From a checkpoint of a small transformer trained on Wikipedia.
Training: a variant of Muon for these matrices, 263M tokens, 4017 steps.
Each number is 500 + 40 x the weight over its row's rms, rounded and kept within 0 to 999. Layers, rows and columns count from 0. Numbers have three digits each. The size before them is the row's rms in percent of the matrix's.

# q: layer 7 attention query, 192x192, rms 0.0799, rows 0-36, columns 128-159
# k: layer 7 attention key, 192x192, rms 0.0781, rows 0-35, columns 128-159
q0 114:445464537452508489423512470462496494527529558455462457563441500469476482506540489511507531454533
k0 148:489461529514479541465476505454509506519519490422516529440553581531560517545509432481524525508491
q1 073:493524527455540499513465484491515585430537531525562501509464453410465470503536587451478559451541
k1 100:478566451496501483436518513538519493498491488605482553522462499501464524521481495528477436505539
q2 103:451436554512381484438535475432565394529507528488548562451543522488532526534522520508507400437480
k2 083:525414454526494486554503481498527509481522491445511532443523574581512498451538393433507560511543
q3 090:521558458510507531455492478503473506564493467501453487593527506536500480470539413513567528482548
k3 089:412497480535453557529504514517460520512535462443502521452514496391460490446495522441513506502541
q4 095:446520522394486501486456502402545538523563518490545451583419494542463473496533477513487559483603
k4 081:450451471528552538500520489535532546503443511542481528500529451496480545545498512544443471540494
q5 079:565487471527519546486460504517538512557475545524514546489517469486493502521556491504442566463455
k5 087:489541509459498490470468516428548482485538560473534417490533524517537510502540499486499507470528
q6 090:589512417424526474539447498539507523475464430497507533501478514513466497448480541440459488553505
k6 087:579536407444451531443476501489450506478516483583525468511460456490458520472500545509458427504568
q7 088:556516545511498524471518528466565448480515487469492485529506474566429494520503481470468485425410
k7 085:517518540450490513524498506510591519510513603532542411464498500471505439510522534505447551498519
q8 087:506498544460530567480569464517525503533528571534431492561465559571500461477544475526443471449438
k8 081:446567489488509492487513481464417454519463502560470424538455497474499541529450523503536503491493
q9 097:516480488511564488463450557435512490535455493522468470588471488480426488385556516484540579469540
k9 084:498574530544538514523470531481512532476482493454450474535477528486522470487500507486478469550447
q10 097:578517448581534497550466463496558552560470464565500487542534540549480539465489499435471511531537
k10 094:463534440474506521448499522511497539563566536490514479521482469541468497527490522511467491559521
q11 104:456477474501541477463460534420499505493524512506546549550465536531474513552542527506504528531498
k11 098:509502538534511501536518488506503501485525479504494457482550510491549511500472511537550432495480
q12 099:530480487484493476490513486505488458506488461492503558551482519517576506501451510475469535499465
k12 101:556488466442511519464439531528505507507527495479567469513462493532461473477532550557531498499580
q13 089:484496526524547497564466527490505486532514498504530586534490490583541548507464472461586477432519
k13 090:498526396487503511460452513512483466525424465404488463517474481518512492485485477474459491523497
q14 099:494539491580506551499539491506526486539512501462391439464529481494460499493505553486527522496438
k14 097:517542482480530520471526448495520485563544526573491486556468440456520486468541462493482462474463
q15 091:504498518422517530503565525479504427490547450488546536480465522519532518530444504598471443506497
k15 093:460429519424480552503386478497487495443484472511414449488495595463507527562529519396536478513462
q16 092:522505578520464599501496518572575538474525487499460462564497507521455531501514517567571473508500
k16 095:424467496454539510481521453438444512465469562468463474492471529512485526514470455463491477498516
q17 091:555529516463468526473478555560538493474430470397492501489515510556485502559505522422475556436547
k17 090:504516523561482518500483476447500485522540555519496413483552486579547470531537492506485551589449
q18 096:542530463549471417486498492542548531489484474549519470509499437573494459493396447451441530441490
k18 085:503513522537509507424454503528499528519487506482461449540497542530490433533494522490533459498423
q19 086:491503526533467562509540526498573469532485504540521458545530498451470556489402466482516440394495
k19 092:465481528454513480476493537447475517459492587533523507485525496482548426531588447528549550472490
q20 092:536500493485539533511525483536511532483487403501453496548537508483432520456491462529463505526524
k20 094:454538465525537492515509459510497481487487524492494555479454489550515454486501479495499516521554
q21 096:591500486511449465443464535458478549448460442499560581420540569468557469524535446480535534480555
k21 088:450518523562424456498521470511535525440552552469549424414548480520519493526514487425509443519456
q22 087:551439441545475434546498445511528528595449454542558512478589495431552430522472511517447505493491
k22 091:576512524488436476514427467494419536541483512500478536439562480546512494534580459420470520499577
q23 075:493509469533511529479509452481495479524439521530566381545503545454507513553466436454508567534549
k23 081:441461465525415509485456478488459531505601443472435553526531546477489486527552564515507470558536
q24 102:545497511558525549493482466497493507456420497477551440475489505439529481457484478419555531534437
k24 098:474492411475505471476566533532454427553446545520533439478522527507468463423536462514453402441484
q25 093:502486543463489522502469481555499500499531519488493432514550438524528538536442561566473503482523
k25 093:532487495482462477496520492450580558448462475522521541463421510506604505524525431507594507536531
q26 090:488440494515507527438532494491489482467558476555532428494533535454505458558470546552417422487434
k26 099:493448554478486484544509508490487498484556492471480583489449572473522563543558454419573508465495
q27 102:556471472520502522439516475530492512537494534430522461537487480443477541465573511528507458459568
k27 098:438476499516502469496509480519575498520500538521480441490498486458540505472512466505473526515504
q28 092:556452437503465463449554512527472492498545470461503553477587540469595487448505564487437503448510
k28 090:560473502534458481550485502513566516537463568566549565471554458462517524506492491513534441491531
q29 086:475464597540487502532549511475533549504521536519491595505587463548507512474577495531527469503494
k29 088:458587550468477512482544494428481559534471484478495427545459515404519526525433534463521528555481
q30 094:470470565536496490559443507537539514469559519515419501505439492500518586551557488576531511495550
k30 107:471473454481546495479529455445496536493478426465501545484445479499507512492537564503514524552503
q31 087:475575502445512536504498534441506455521481474523550487505500430552488485508462515510531452465548
k31 098:446482475455506521420454547500480469424499560549593504533431492482440492493447507518465472473536
q32 094:501564424481557508442544440512493483476497536453515492495491485537527496528459516519486488534523
k32 093:539517464468441573517518486568484525454502453534499494488550477470496503381502554526515514451488
q33 107:558494502480455474535500465487488442532456423499545487539436449545451554533456484472532469508463
k33 102:444471540533463494501572507545460416463524448537416562476544485504475456467559513436454482487529
q34 092:460511558493540459450502530499610538570532576485485520514482568445478512474554409418519509466523
k34 082:487459530484416456493483510514502512513573452493432517555487568489551534587562492542570506490452
q35 097:473475436504524427474477503464520484497461427517495485508519531511540432526503526548542494530503
k35 093:451530568480498435533530515514530453532514509530495501498518467464469476505520483447512476480473
q36 099:518547433497469521466559527461519490484478572527524472570509477558490414563514462537515577486480